Part of a small language model's weights.
Size: 14 layers, 2 heads of 128, MLP 1024 SiLU, vocabulary 1635, 11.9M parameters.
Training: a variant of Muon for these matrices, 277M tokens, 4229 steps.
Each number is 128 + 24 x the weight over its row's rms, rounded and kept within 0 to 255. Layers, rows and columns count from 0. Numbers have three digits each. The size before them is the row's rms in percent of the matrix's.

# q: layer 11 attention query, 256x256, rms 0.0379, rows 0-26, columns 0-255
# k: layer 11 attention key, 256x256, rms 0.0379, rows 0-26, columns 0-255
q0 077:091124094116128132100070131154122179123162075120132176087119123129122159122115114118108186138141117141125117143110095100168154098132134122126151132115146095143128163117128092142100128143131175122120128133134124142092135160149137151097119130146118117134110123105090094144119108120115131138093130141113132169123114118117121147162142100136137102104164169140117120134113139158144105138104079132166066145094130157157101096113121144179106171146093131097089123123130114142103141144176120110146080122103113136149111119116164109157156149148109120107123093159128155119113134160157139098086184131110125084188125112120107181128093149083127111143152119151130138126172138110169080131140164118153130142097126130105106131109170115127193167127124152135119130119138094164119144130143107
k0 084:152083139129098117136145110069128062155128131144096082099153098156134135176177103111152112116131135110121115148196131099096137119128136141113149158133093150126098120086105109107172148146123086115104138120125124098072128103145146124092127159153129127116088125142158141104122115124181085118126087137132112097123159134137134135116132157111133125151127158123100134163150096165138133098156137111092175098113146189136148151113132154065142083116141134111103119100120117114168114121150122133129152163093172143124097148169122109123110142130139131126123153122145153154123143111089120162133094129144142127144128086142094110139131127142157162094124157136143109131124134130107138161145138189173100103160084151105104132143130142125105104106115119151152106173102141121158123148124155
q1 093:129123098090139131112108114161125124112135114076115099141160106107110115138125130162119124130168186116154151142133098135129104112139129083130105124106159126147142157175137131136139118115124163151123154177113161152134141133150143133125091086144099148128120165119106090130134146097059128102136064133137138175120138143101070124146134125133129137132140146130153189136153136140083092177112127105166109143121104133166132117098105146126166165124080128117110120117161103099101174174125113129145167128158099077086107125085126115130161120146134104104127116195147089104134126131122146121140111165135106136134144135146135157106111134084119120116139087132155134097140136119144113121093139109106132133087110132149117090148111112140125097183127121146138125087157107173133166100156109
k1 078:150144114137132137102075096146120158115131104144142129151119138124129118141120149168113094167101121144146194107100128151102135133124106147113130136133108159108143147135181132093141088085159074109152116153140140117132125096127114136138129111135136118083131119136145151127107143168146174131128121136100127116148106101121127123112128135111120110087091131123126084159141181122091113124107159106174179159136131099082071140082131094127181138140141122087149105127144140141101126087118124133109156113130122162157142118150143139098101149140129115161134191097130116126096106152126125131121101122140127116135151185122159136151140127124125101106144149162098119132105113157151093117129096128124180191154164105159137130105118145149104085123150104105160123118156148075182090111089113
q2 075:090085114106108139145138148151185095104121107133156162154123144107134181139135116113129131110093112105151100079121115105140134144126093153137146113134149108154140170118119121116083192089149138160116131103125096092111163121115148125112149149134167122117106152064118135151072103127137136185120136147129107165100141147112138149143150138111083126106129106148124101140103160199139128088132110162149119112106184154138133130149113177137141082138126142134119111124131142125166140124137145093100112151124119110097141129104160091163075095141118173139125102141146108128112102140117118127114102134154182138117125103109123145109071111092154130136136115105105132155169148140111140157149083136140104135132163117105127121092130104174122159122114113141087120127136162103124175142117134
k2 075:112142164127119129160128111103133166139115119150109160145132136108138118117103105117142148125115128155104121146176112113116101091136124135094147154101102115076115148079147150118141130138124127091125110121151177120096121111127141138098138165121098144137142162163099095158096130144144108128111108148102176077122115124115157157069148132142132090108118179149101113129175127137146112148116148091109163098126155117105149105131160116152117120130101088116090095095102153131151097090121123158108106178089133150113152144131146142109149166086159123164128129078115121144150183120153124151141107114148161103122124131163110136136139185096145123102124128156116083123118141126102140171132095153110126104124122104131118144135173177109115169105108174135129135164088102101133138137181174
q3 087:137137127118143154095144143107130100096107112130114146110104124120095146129125140127152146080177134130151162115145111109121107125120158141148103150188121119114147110106111118096108105112134129114135099144116103126128137121111120121148110226101133106146190145096151152123138099125197132146103134120146125109125093117156146118127132146150142133163139114152086133161099151155059130107147100156125114090142109109075105173142154119132092094152135158126104099156128136137106124144130117137161096142098161178124122142133126140113131120106135161113114112118109117129157130142129114090145131148131122158105104120143137113164125089135159161141167164136120135122103110167091143175162073083147114091139153130073119143100103115157127151108164148141133113177090157104150144088097110
k3 100:080150156154114050170147104085146126147121126184150177125143102106121133162142146082129101117106121162138135104138111097108110125133097124138123144092127101158099156123093155099135140149083137135077114113104135142124125133150160125092127127164112130098123152106152120140093146092155109144090166167122127118120175144115161161108117159116127113112140144157108092100168109141171123120140147138118164113140133129128118095133152149126104115141080084162111160112114105102158126132125126135168111171090107091156124131141130092148127145118123112155115104102133126140151124127125116153133167114140143151139122132153098118092141183114126116115144126129140123155131130126068157173117127149156104110119070135142169118150135133109136182082123129116084118133108107151104111173164164
q4 085:152135095150139170134150101144129112117107123064124111155129100096048140144122120165148102099152099136121113102130106179161096134120117181124108119150110134113136121101146131174134109121160122125118092142110147153173145119134136123114138216174162111161147144086106146113124088120169113133136092130167129097109125134106134150117121135128151084088102100166133125129125149165116116123125136177102145111122117080095112125136165116101125114121134190101139115171145112089104131114130120139166139119106172161122136104139157186124146129150153132110113126115120126097122149124113136114163099143146075156164099107148139136133141099128135107128129118153171146129157112152127114132159099118083087133108135123132138118146115141090128127119136142118095135128145150102129091092073129
k4 093:103154148156100126115129119095099118102139120137146136111121131095167170145156135098150119118125154138152140130140153102072129160134127114149094161093122111126060148118136120108155153121102153127107078157131094148119173154109116147125123157146116129120132139147142139163073147105129130115093165159090133135124125129121126149103119149137108120128111134143130145083119123125137117109162132171135140085194137113138127115140152145157120131139121153158137153113094127119137076090154114124133073183148104108136114168100124122130151145142133122181112125134125146152138115094149134162118144094158139150091101164118106108103138176150113120148065138085096138174169148154104147147117113131124131095110093136151137112159169120119070155082096123144139115133070097150090125123156137
q5 108:103138151128099143152168144154118117147139129127115160113102115180096117135124120070117092126159114165150091126114111178115129110124123142126121121141132141124128153069112136117083150145128146126153122139145097135102131121155125059134126067135159162120123118126091152099105112118168122160122148142133135111129137121103132138120109145133111114118148119131130100120130142156177116115098164120165143146140126139152161141110109149138164131120120102107162126128158161151112124088104128148160124140058151102126178143182134141168073104105111131125140106087140112111123133112150093152145108160148114106153176120144115138093118122175089102119157137151137106163102107100140116148121129130115167129141093091140154110099124155123137126106094150079100183122170144129143064130080166
k5 096:144121169134130154140139112144125121130125160156135087160120096108137173130116146133114136186114138146144152125132153081109151112133136109149137132111104149114077127101184124092127157075111134087134147132133129162107124163093118152116135090098128137160118143153156144100137141118142085125145146145118138137140125062104134143103128130119137128174161182173095103101093134126113111128120175106122132120141146123118119124159098140062120131137103169156108196143117125095143111162127096139124155173078157136111108118136148136119144182141128118120126112090108120102163120090076130150156147097106131126110114111109125135126090133133128148151102173167128152148111104078106095127130109137131133064076097129164158150128113143103108141138124135152141117116117142130112130186126144
q6 093:122114090122113142089092145149134145118143138089161132128167124150093122137145118121126118132157129122133113090187103166165128182123126162123101102147119176116147121136125135134166102118172141152088107129100127183171137139125136164153123150156114079138121120130115140140149140147100138128133077142121168108143127170079149146122109099121158149106091092124124124139107114107177122108100145115176145105156115093092104147119141159132114148154135122123114141119165096110104119106145091103138115130112174139127117117096146147135151104125113136143109112117122119079118119124132144096106156125142127116181128152137143173160146114122114098107111140135110182107178123081123093142127134119119129157079125140141078123144115182101133108186094124128096157091191110099108137099114133
k6 104:130113131115150126158124126118102078092145115144141107117110114082113150168096151120142156158146122171115147130149106106130095147101138088077143149156109109144119134155125078149155159128113115108142150132143120116136142168100109153138094166180139137157133133177136095112143157129091116109137106116115093137156119084118147101116117124147117099144152138109139159136093116099113100087126134134092116107165121129074088146111115144097126096094208138100143113160139126119149115124148125100158157132159118158123130164114097124129126158124156152154108154138133126121103108082122145178156142119088155107167132135128122120138093158101102127142124172084131151147111100132138177122094098170145147156115150165145133128118132155139098146090137177099154070112139128120092145093132117
q7 098:118132086134136139135140127135142138139136109123115130172145114095120110135096153092137091137109171145108099161151115124152112153066117123118138131141140105132181137099149122141100114138119093151144141151149152079149131113136124115148128183126146125138180192082102114117120125123183140066137161129133115134095114099118091163114143127098112144067102130170147126166087162123101134110140101152116101121112093175121123131133090154116131105128151126128104081118158147133162083171154092131148127136164160153091124129134124159119123147133134136103109088129159130160138159130102156155146084136125137103143150080110124111143120130121106117147116106145124129151124169166129172141160106125134111138089111131136121096115097176152154179138140138130106112132100108082094142090162131
k7 104:115119099101102117128134132181119094131137134110174092143129159104155118140090158137108157162116107163129136160127114109148128115104157103132118147154134093142139147105121130137147134153125140067149156154128097093132134156125141119165088116154091122134135139135115142157130129149122129153180087104128147149132097090133144121138120113101101104169138132111122091177084115089128099150151129112128142186099145144126148140114133122132165134108176097111116124145157135107135162127082086131150145091149093149093149101143108113104151135122143144118139169138115132112127126131115138170159135168098133110132132144104152096125141122092093101127104099115169119120145100141120101073114116082136195171112170114181133131151107110099096059131179131093128110126162145141103117142136109
q8 114:111128077139144100140151141181114119132106127141110161128140126148125141117088158118156126130159156112108073140077107148141155131101132146126117131165129124142119097119116118133082133133185147130135087110116151098098134124151111108137150162161142125139157154091100111115139140101134143062120102123136126117129131116136103170090139128092135120116099089154099126110101168165099169084132123183113136123129115131113129112125136161128139099141153151133132115121152121147140116130121120168107130111136127175079165101151153138143112115138167120129116131149159126152165132136111170159132082089128172135132107119150148117120099094102131100133128102175136104146123138164136151134156132111136091068107104117146118113127131174090135139130103165145051160178157125162142101074126156
k8 119:122125166163094122089104104124124115125140101137159136105103117121110138075107113142151111138124176128142150113080110131143107149135114126118144134080093104163146151095126149122155134152094091170155154124115132178137139112126105156081131189094122147127129093149115144159124179135145150146118140113137098174184110126101080093156095145138130137131111118161155130125081142133148140127135126136107136087164160124149065130110136168120143110147109158167117152116120119164132112142161116088113133137120149089174118115109126120105145101123130088130134128131113127119112084087114128135138153110111133094173128133110111137129137121110146112119157153135142151198153135130122135135130138151123090106112098148131105100122139123161124175139126151131213130118080145088078116104121142
q9 111:116136137118089160122116158087110118127123142152080072107128137067153110122116155170107117119106129113118194134091118128141123065144144121158046142096158070148100143125111121112127146141135147121103153124124053140121142127159099146140159073137098160141137136134147131143105144150091131120132171115126130145105141116154161137147100107166098130153160168082157159093134126102063143147124152100139120130150150108156149143145114109113171134120112088136134165145134145121104111112087138145116096149120109113139154113111121170139110160164138105124136120124101141104152142129149144143121139179098157125113116148115130129132117093105148100122115073127158139118093136117128122136123175132170117116177144143176134146136131114114128103143150101137126147128154128160126120093124115
k9 105:125137150099120136133136130074127085104089141141107118073135096145117131058127108135160161164130120123132173162098094134158162096156127157151151115150104089115098124120122124156136142083128107143070160093152160121173116130131164142151125144143096138105120109146124150102155163111149147123113118130142142158114120105169136112143117132139114149122093129121119148149146166126116107081138133145098109124069154099102109142142149103119161125107122153146145130138135168158106130127119117126117093129168107164153108131137080112125147142113132111115133142129087173103112099108125148133151113110150138121162129164122085127133131153063160144128162110129124146172103126113125099079151130148096128141106125179190131081093177131103146127173161128123148128112115156164133141141160111
q10 102:147162171123139124144179120100130112147084145133124114147139143150094144089108115152169112173118116161134149100159118151101100141110123121145115131112193130172131125154104102045149163162158080102114098164121120127136148116119151125087155130128142166131184142156117105138141133147153126159134095115090137150129170129141165133095078149134140113092100135126123144096122163117121102145159117151131144143141108130115120120119118090113144115166133169059142115139108143140108121122104097140103108065146131115102128127125144119108130156172155105149120132101080125097163106101121115170071155119136144091113075132140143097121116104146137113093131163141115137107102115113153134152127113138134118159116160080122146142128119106120127115162164110128111159115133123157138121142080118
k10 096:146137136118139105127148142098122132182143147147109116117143111124121110170110111139151087125178116166130131077145114138113103122098081115117111122117122132120139096139127137137150146126146126149093101103139109143143143127090148139165126099135171124110140152092134125109135123131163108201124131128134108110131140114153135119124124132145163156133101124113138147105111138064182105158105151145127138150176115159122117078126133115135111110146099121113113113124130119089110136151159111090107080127154143140215144161150117139130105182118095114133085118166174154151175162098134133148125159107126106112133132095117144140108114103131117130096108166098105183137123102116158142121125096060120153161167087120143163126169131094121121104117112148100151090131116150141142086082121131
q11 100:088140136145148170115151115114132101149125143116145148099123131143114158109105132118134086130147109126159161132159121139092115137149102145177087116126104115156147110119113150047117120132118157114100115112142132121082114125185123117148169193136149108107124123144142116101091096090102114128143120115133111105129127145119122122149156119153122107134121143076160117145138122115163136121128150125148143141121109074096114122145136115152109129114120085130178087159134140136093106129099149122184119149153100131123112151134110155153128151105121120121161177132120121179117132072139159133141120066126106114143176113124189093119148112123115132137146100168125139134067144148171119121155120156142142061132112167122126142144132081075143121109142121134157144152160092126109108163089122
k11 103:149094136120120135158160102115102119178113166133128130127116138139080114113118134184179105094134104163137128141151110135090139133112132143157146152125140132110120090149114128137177162143161096159120113096147096133074095153159154140154103127149174113099147111145146101156119106096131124120153126106097081122115103138144123074155087135133126118131148110136152085101178091122133120118134105156123122154115139155128126109153075139122131134152134089133137121135106122117084161113084104127169108092101132146109165103127134081146142168137097116103120137134097094171128161113144135172088077069083129152100151121164117147099147137124118135135176112085139142119115167146088130134114137154128100162123156104094156114153154127169132129147149106147134114140125147147142117103128136
q12 097:136126105147105175150153130151165090115081137098113132153085144170119101082132133138102118138172078107082083130104110164124130117168146129128115135101118101142152139095169128142127117143135119128196164138081132130132153158128154099161148155115153135163107127112170079145118140141110102105114114114122122062109126151158153133126158155107159126150120132165129138120153122102139176148092130090114168111106159124143146096096151108166177130161158140110129161116120123107132114134122129110124125102148110124157125121106133105139113121113140129126168163077113116110102102088087142138129091123104152097124129185096103135138139118134104127129162094129154127112127110143107120148082105129121132109178159087112125140142137077135118132102154136112194122118141142140114121124160097
k12 098:114147137147093104091180127161121094114121118152133112133118142090130104106122150110145102138143122150128085118161125137115133106148126145101133105157138129152159140119118104146137127128152155098100128142092055132132145162101139135145133155125129182160138186098117141148141156165117098130144138137132151119141123114159149113154090153092103108113100120126102108122121145133129141114114153187084177144082156136121165121106130132122100153142124080078137172112100139114159158164160149127092138149134148132066105114107123118125151084143136128150082140110106120135091091122163125098136120168091136114152146125168141156129128127148143064129147102111146188168117136104109137119106111105153088151130078135108124137101134150125115110135165128126182155142135135144090087124133094
q13 099:126127139172123117143105128115111106139112123125086115129140086110121115140122114143127138117152152138118141126181133095140152104084132114128101117092135089112130135095120106098161101105107135111130110179119136128121156136106108107132090169167121118098147109120182126116115121135153153156137100098147124136113099134135158107148130148125129112112129064127167117149134099120118163101159145105123121161148102107170138145157122119100099139122138094110169150138142117124111114148128114132120113131138113131116118111169138160159133086120086120134127076106096121141147095136147116153089187146136100097140138164158116108120087153116197124113200145121161142127140122141153113084121139113066121133113140178106108148125182122166196091163157172124151158120144172096120109124101120
k13 099:141115150112071125182162149144075187107102146134118126104133123098138132119138107110117079170125144098116140137101128132133114113118155165154099140117136130105123112121114126145147145119146133086076109180177166138157127138141123132150108120110171110141145098144127116131154125127109129119153132127150108120099146118167130143141121127133138130160191138119126123111115174150174095117125141093130119145116149116161126107141128107124084135090094141114140106115074094146089115152090145181174148137114101158163086099144166146119096150133105068138149162104122125126113162141150136135110133130082118119107134118124128153149142091137126111143151120118159140082130151147130053080126142113114166151130173109134096116123151152112108148173119149081102147145080143131135117139133124
q14 099:143174100083081147144140095111136103109100155145074147112170113116123089094127113112146080163171129118147128119134141119179113119166110083122113153128120144156142115190151142140140158134141125118121118137120142112147137121141152132085126190122103098083129168138154131109095095113160127108127129135124107130138146116135136132159100118131109104114114148122176106124118102157135096124133143156183122110154120142094112089146103131143113103133140108098127107124138147103154132121139109139119159112155137088161106154173116159124131181183142137175148123127098143118098103115148150095122117101116111124099111153105123132166117147121131123162126100114140136112147170101117168155089114074144088127104150102119116166132123130111126096137157114107201151125087123090149142178141146
k14 100:167199100117107163139158148112124166113158162161143128079153131120102094093101102148123129185121150126082097115170143122138148124130114109104136102126151148111145135153133126120156156156150101134125181074095138115148135106139121162137129117104170128140118155104185105115079165156136134103125144127148114133115111141119117078127097129134108116127097137118130107134112094184176119099159130114104092113120119135121113118160128188116122134088134152134133141132130110087125102153143141122087123151117115143148113114129121128068074116117144107121164126105101077119141135083146168128137132100102135128119140131110125132138141100155153137122133061118140126144115123121103170139140151139159093124170124129110127169137124149075189125136139163083099138133163113111112142127118123
q15 098:172121127118145097171149104102143112114117140108127145111115176130086156127114163168146118121102116177110167156117126145170114134107172113145168100147131127116115146090150091150134140151137110105150146135153164134119089126162134163090149153117136140111127127148126109113176116139100160137103136124144134176125100090122163130071215188143104160112162162119156138110105141151144146158152091142093115125091181104137116173130119116120111134121132134147138108110141138112145128131133117136097101097112101108143117137110154128143098117179094131094113117123075122114114122095117142133097117098117126149105111119114086139133136116113113170131116092130139100120140140128134123085171079088126164113079095105107114151113139118164118117103157087134143109130128153113134180130114131
k15 095:141128105136139125170113169140133132139155114129133126088094128091119127137126140112153105117121112160097112105113137105126143118132138098137120192099115081130126181114110122107086126151107143113082107127125101116124123126187133147118104144121113138102140133084142118143142108118085136083115128151167077164133088122151134104124182131108126136116106155098051151114116126138174159132130180131098138157115149096138168140112127135120125155147133137124127104116143147104148172073075122132126139140125113175100148123130158076156119106138096159156156150121161162115109153113149138142146117165125124145147087137114098162121117146132129100144100102146132064177124135149142128141147116117168135088142127119153117125117102132146128097124160095115102090131131190136150158131106183
q16 103:170145132123145141135129145157122145143127113079144084139144100091120116171143146162137134154156185156142089145148104121147125086160129113131115115114148120177120116145150140179100097130117149135135120102106137137157124129146146140132120072125100143121093127145110108179157129101073129106170076113158128115139134168108101113127119145136130146124162139151154157124129133114092129189126171106130101100132098107124137090108108141114169144092122157098142100130152096106125154135133118107115130099183090104125108160121071120140186125147153123117096103150125099120142126122134160077137119136119114151118121149111171167117144130103128115110130092097130149115167146121172122103107124118108145132124132084130142114116122101101092101171152098162189086103155141166123143119132111
k16 084:163135137134142194090073150148081152119140155147107124150166150147118116115100090150129091119131105135156155119097145167105118156097126127137115126118139132124168107132138137127135119084155090119147126116124094149155130120116093126158124138140116097139095113193135137090156147172081183131130120128108125136114111074151123121147132108121142132127106125113117139098091152096133106152118153124148136125117171121095117132127114115152129129154106099111155141178149176180132089126122149144077145112148130168148139100154143174083153134121149147101125167124141120123134117137139114130103095109124115102125152177147116138125121127146180135113097107162089157130126116151105093159091138133117120096117181144109149158098121125145108118109132106110120138118149129053074103100094099
q17 078:151127136147150146117165154095099092130121110093121123168164122092148135173131117179150104145146171160157106072146116123146106118140144122086116123129155178134123086109095126136133135113146140154158146103092125158142144158141156097106127096119166129118160159126155096158143137123108159098188084149172159130107128170083121081144114148142096113110153093108135162127109145124132121197146151106106142113177092086083114135116100136093132142125150136148136106137129126106138130131110133096129077116143113113147186137123106094103116127149148122118109129151141098121131136105128147095146127129127087133116110134107166133115136123133107121153127087109136172107123110131149108104093090114126152113149113148136123119113134120135100070155188120167153113124153170093108145103123131
k17 078:135151121110134157126104144165135153117113118116145122158110119093101144131100150142088096116080137135141184079097118169113100163125113130184104121113162142148176168154158143135130137117138144131139131149136089170150140133150109128146148111123107083138130141152113155138138130126083153181108127121098113111103123108143130108130109110154118137107133099106160129070117138114115111158094127137127101093140124085156128111128140123147121178193117126125165129161126101141114135137116135110091115088168120147124157121147099089159098125121154161097127139141130114120148117164129122113128122163125115144120124188109146104107135132173101125146109064103119148151119113141165083119137160147097167151152191099161130087085099117124144101139155151092121133105134143114125083090107097
q18 088:116121124106135101132116113169136091128117116114110078125144115097134116159181161180076152101142149129133088132157125144109158133107107082135142115112160100157107118147117106150134105148102165170116171143085137107158106096129107131173150079077088118125129151170127142147129138105086136133175138133138146127123118145119092100180107121146120166097156157104099123125146131130119147164098153120120127153106162119201142096134109179105152126135116095131136153110111128142141130156097115084118161145159105098089080141105115133150121127125110131118169099159112122130112116103129155125092151134133150137138147135120196131140105127124109106122141098107142119106149167114105120107104152145113151145108132126147081092138131098139129114150133120151094136116163129160081113105175123
k18 097:128134112101183133108094135118096101125088126092156104195147134150124130074120094176129104131157150145135167124144107176150098135154139128129123158117141151167169117128134125156073117095160085139152157128129101183125115122134134116161117115156117136127123114128130097109110152185111194081110105107123113129119107092167140128114132104128125080104139137127157122094105134091143101157126140108151118128135119111080115116113109086176111164114156131112142140173106143141106117110084120127105156099161151162151144132115117129115125119108182121118115143141127124114123147165174135122111081097134139131095183169125112146150115102120139139122093124126134169134131124116156105113115132098114168150130153114182140164127109149147090091107118150127126142117134154082133126104103146
q19 081:127104067115151168144155175151126136123096122109136095147137135103180166100144131114171155175140129151121085103151169124108134137109115110141174129122136164134140135147103126090097112121101113148130129169138098106121120084094131142181138100111133148097134121101149100102108131117093111170152138159159101109120120154140148116157141123115103129115119097127110158141108165123125145085098105124141137160091135105128122130131107144117108115128127117136107158144107112118143096190132111118074108141178086130121099119092123086142103096156166115146077133118123118145141141121132149109104122119131182165125119141111131121099123118129172118115117138141168115152160154180104104116151154128112112144133141139141109112153144120138116160140170141169112106135126133143066216090148135
k19 084:110137132157138111138129093065111151114109149146135095138128140123122107087151117136130120106122142100123150114138084165121082141140102132133135107149137136161134154115117145120090142127124144151118152115139184143168159153137144103132137108143092118133145150137161140158129177108153168119087110142130106138133154146171073111119130145165121154088114147096129091101179119116092145130122118115185154143162135111121112094133156062158131127131126148183159121099117169170129089121146140145109126095127157139140102162099068120102128125105120165163074178118131096142111124150171132125129118082150101120137154151120118140166147155097113122154160086101110097114144142102094145142145111111077136111165125101161134142103117124108103126131114122112148132158122140120082166128142134
q20 088:103155115110130102129132146105102161095133151138126157156133136107147087107145127089164150162147134093121157150103121114127129153107120142148133096142110168111134143112114152088115182083122155119112100079118119116109155088138126157125048177152163124097146147146136139101137130113154134105131132161111125129109146142136150119124115132133157133100074111155109114108158153177074096134133084140086127121118114154118134151166127169140096117128118173147116155122119106104136115123146123180134118114114142174182129093101110123115110103116172139120096117134155167125161115123132121128124109147140161091110109100170142120147114138116170125118128171090128126135119114122105128095129128122123090110135133116080145150120136131134167175080165093127121118172151112138118204124138161
k20 083:109119147166123118117122139075086161101122118146118079103114121139134137142105095088141151130159166107091094131143108094117086111132121141094115165105126114129137132137061114152118144164101123151157129114139177086133094128153121126130140163114109129138127198127131164143103152134135134095128128129137103146127095140140142111129181148142145123108141162117109141155170120122125127070141139134122095084141130115101093117102122128136089115096168153119160095097140091145148129141140107098136136154095129151139111158146141132120153072151116111186093150157073135146085145127132113138148098124121148143136126115142148191161169134097120165134173155143129101117148134143155160099132135096081125124130135109110149135154163147144132145113154166121124091159101144134113154085148158
q21 095:147119138100150131066143122136137096136108108096126125097121089106134108137162150227088118088126134136133119097124146199153152089141128103152085105111112123120127131114153144144157124141131123103104114125126089117111117097112122132113115144140117128133130102125120129150106122129109156138131114121151109121155127159121131130159165145104119113173142093169125166153125094090149100152146144149153094181124132095142126085061118117128131141095110176105143169136106129142101172144086116129135153149114101152156095090139095126137171153099131121120108147177110143120142091124158170118119150159118122151133094150067128132154103154088124118135149134089142137148095141164113106154111139141144138154102148131114134111171121116152097124163087122154136144100110146140158118149095109
k21 106:114160161149159153114077094101106177149097139147120146135109113118126141128123131107144086068134154118127180122101119149106063146160119138135120101129171134140128113149090142138123142142140140135080129146130144150149137125158109115109156156127100124127144122154129093123092141111122183193102123145127135144120145124123109118082131133152114118141089127100159108064145166150109143137122103144130141125175150103087119094142129076171127146105097120122151094111126122137118059102119155112117100139128154137179136143084135113108087117137109119188108155141140141104107126144186100088136115094166115133124125125168122151144123162137143113137169101113101122158113145167122157133130132167150127124178129128109104126128163145127115100088145138120153132122119128130076139093133114
q22 117:154117112138130075139168088172108141101131142108137189152156149135128159108112121074156129165138105134135091149138108144139121139065149168105158132140109160111120113121132158146127154150160115150154097092164137154124128110141149131130110194122186129118149120079086133122134143091173104087107149162087130123118105111118109152086167154124121138064110126167114090087111168143139099104139110166095136151126086121121130131123156167139111091081140128131135087131144111120143124082141139164142109126127164139132135131126157143111118104154129132140119112121123125164132125149119085125158116091130129112118105121134103113120131100116151083138155132147144094116149088174129160136150128139109120107116092159105135117093100151120165155116152131105108143147161141098124146133115173
k22 098:079122105110158114136158138147165132139159105129112107117111112134145112149113128086114149151128149131144119133156140102155165118170091146088134148123110115139130117148108116099140136153134132077125127088111130139107167090130153146139145098176137118134066125133137124064104147124104107164120160128103132107151167140125116100119152134090165082130173153134143130182149118097083130118133135119137121067097147181138120166120127135159175152098153090096073125138062131150119140136137084119144148112147120124107115108151120105138117119142099132137144146098095159141117145134130109087119135164118149155170141102108136107112124159170132152136102136167138061136139125098164154139108171120116112113114086150119143159112134124115120193139141110119138112101136116124140151123153091
q23 102:142100143120113116193126154158116141149110130168090110114140131131124126173126169075170122156128137141123086156155103113106129139156126124144144175121131119123127120162126115112126160141095141177113120088089125113124117160164149094114112040141155128148150157157112164124138157132140138154120137126131140132123133119148136106138115097131155144071160106147125125134124151137156130079084125125145128125120117167137146145124096088094125123140150096139115138112103116092125112131134117095096125102130131106148146151140128081152121102168154116153152111134126140106133159137147140106138093092120151115155105109154139167113110178147139098147122132116102091114115164053138186093178106122090153137131132067091137089106197122122138150139131101133114108109115149127123112115151117
k23 132:107131083113096136089157129188149099133149096138113125128134157146127111098109116097114127178099105127145099126137139144119173094118116140115096129136126133163110160097157138087121163138118133088161148115122137126109135153111128139157147019134144113087105125109127121103140125130112076141158161152174155142151150102114140118156127102115157102159153131123149101158136118125133108145117150130144110123072147141169125142107117160112139163160153081110102175143117149130143180115100093129133157111117126124074153115158142130141148134146166131111136098093128134124139159123087157127126136163082148091183150148089146107106118124153112189093099113181116120125147142096130096143106136094140114135116121121145171116115103115125113106128138118120124127129165128140122156148121110
q24 111:107099110120147141142118143132139155120104120117085119090115161167120172145133146121147128107133150109117141135154136137116142126158146164155156142162131102131096098125119103110088133087100132103110121110114153134133185145142175147155140120104144156151133131122142159108135082130139153146146067090157180130098149124143137139164146121138148144070130136105127161083142146159126152139134114107118131160102102121077142131146114123122131135172135156152135076099159116132132116136116138149110107081155134158125131126119138100099087104119108128118119152140145141108127144128145165142106115071153120110076124089177130170111119099121127123164155134142116109139133124090115129106146066137152087116168150089130139156096135127127154054149090123102069151147159142163159132094125105
k24 117:153122104144161142151135142186108125109153131091102132134107116140119131117110145130133106176156108120184124108112127129138169093110138116102127104159124131120165100099148109132123138111165121124126146125153197110108138145115095126100121153119105104096140133155124101093172134087100120104120095148159144091113118101132183137123103115128125107127134126094137158153089159193160117106137138121142158155116121127112161149134140141128153118154116093136129077181161154135136150168123120138104136150143120145061100105162115126165108105115152123089089081105166145137121135139097116147130137126118136119121103134115182130123102137143108095096143117155149118122116120121125094140119152116124210132174122153130095117126106170121131114134153143129083144086146099145160064110126093
q25 113:117121107150113186135086159154106135112102136091090141237162135139085129166111138148131106135115142117087106121103118153123136165128110145145126136128108113131142125140095110137154092114117102143167155154134149115096153160128142165124131102139147120155111105131100166124093154138108097138139139140105152123095152137124120173102170110121125162081144112123125148125124138141161112154107115129161120164122092129132123096112114152117115126130128146105125128105131100105116109112097094116132143117134129126137078114105154139115131108126157150173103078154141117165135151114119095121079150108147139111123106127124158183094157113156126112137121139100117141083163147119178151136101120154151149192124101135148119124118094144147105119172116078142058156115139133146098131126146077
k25 111:116119087129143086138135110125124139121169136170159137174126145099109113135128111120151110129148177109127129138117139088141083132106110110112129140131144162136109088115105100177124115166083110107129121121168135130117158135162150100187099179148112102138117141113124083132113127123134149129139122092127112125120121164150157129141119149121164150119111123151148129060120143100081135149133105120123112091205122079080113097133136088139125078151106118114140127123115144088133162110128137135091171129092123134137150116138148153100155143140111121170088111085095119134126134110167131133135106129154145106163115140153146120121091137099131122151104173122143129154112105137175138126105078112148113110151159126173125171132114171186115111074145140101129153122169142090133141109125134
q26 099:165117140127133106149170104113129137086079149142149142098174153160137137125104127188103078118122158098147119142162151108098154148124090145144110147151150129151142100103155133143134127078144100104114140143137173139111110164124116142059177137097070137153104134126154099116135151067126163160167105126109137102145169111130135118131122100131135149121148101187101123104134117095109154127148130116161130118101118111071144140131133127151162150119108138116092137133133104170136128124105158113177157125116138117111134161116104120190156091127173133117086133130106131120096106108108116112094147170132123119123119192124107136149129162117130157116113101115102110141132115116143128137147087150147140081124133125122109105084169128102158114185132141132124111116128108164127128115099127
k26 107:129105118152168174146148120186127111131141128121096144083091156151139130174163136125118096179131143110137137108159118113143142136113120169179108131149152109163117087109088137130145141083141164111151116115110104119083138117139137093110141107115147145174107147137156135122150093155123054136148127107123131097098128145153123073083166122136119124147163136122116139123148098112117143102127083115113150062093119116088157141146129132140123093087142133110158104140115098132103140166110088156134142106092106140108108145136103110094135117101142132166167176118137155111105133063157129120118153136122107107112134171092164110123159110132108143129173112131158110094134110101147153149170100085148123148158129112124124155143105113142159122133143126159144122093126135167112141131115120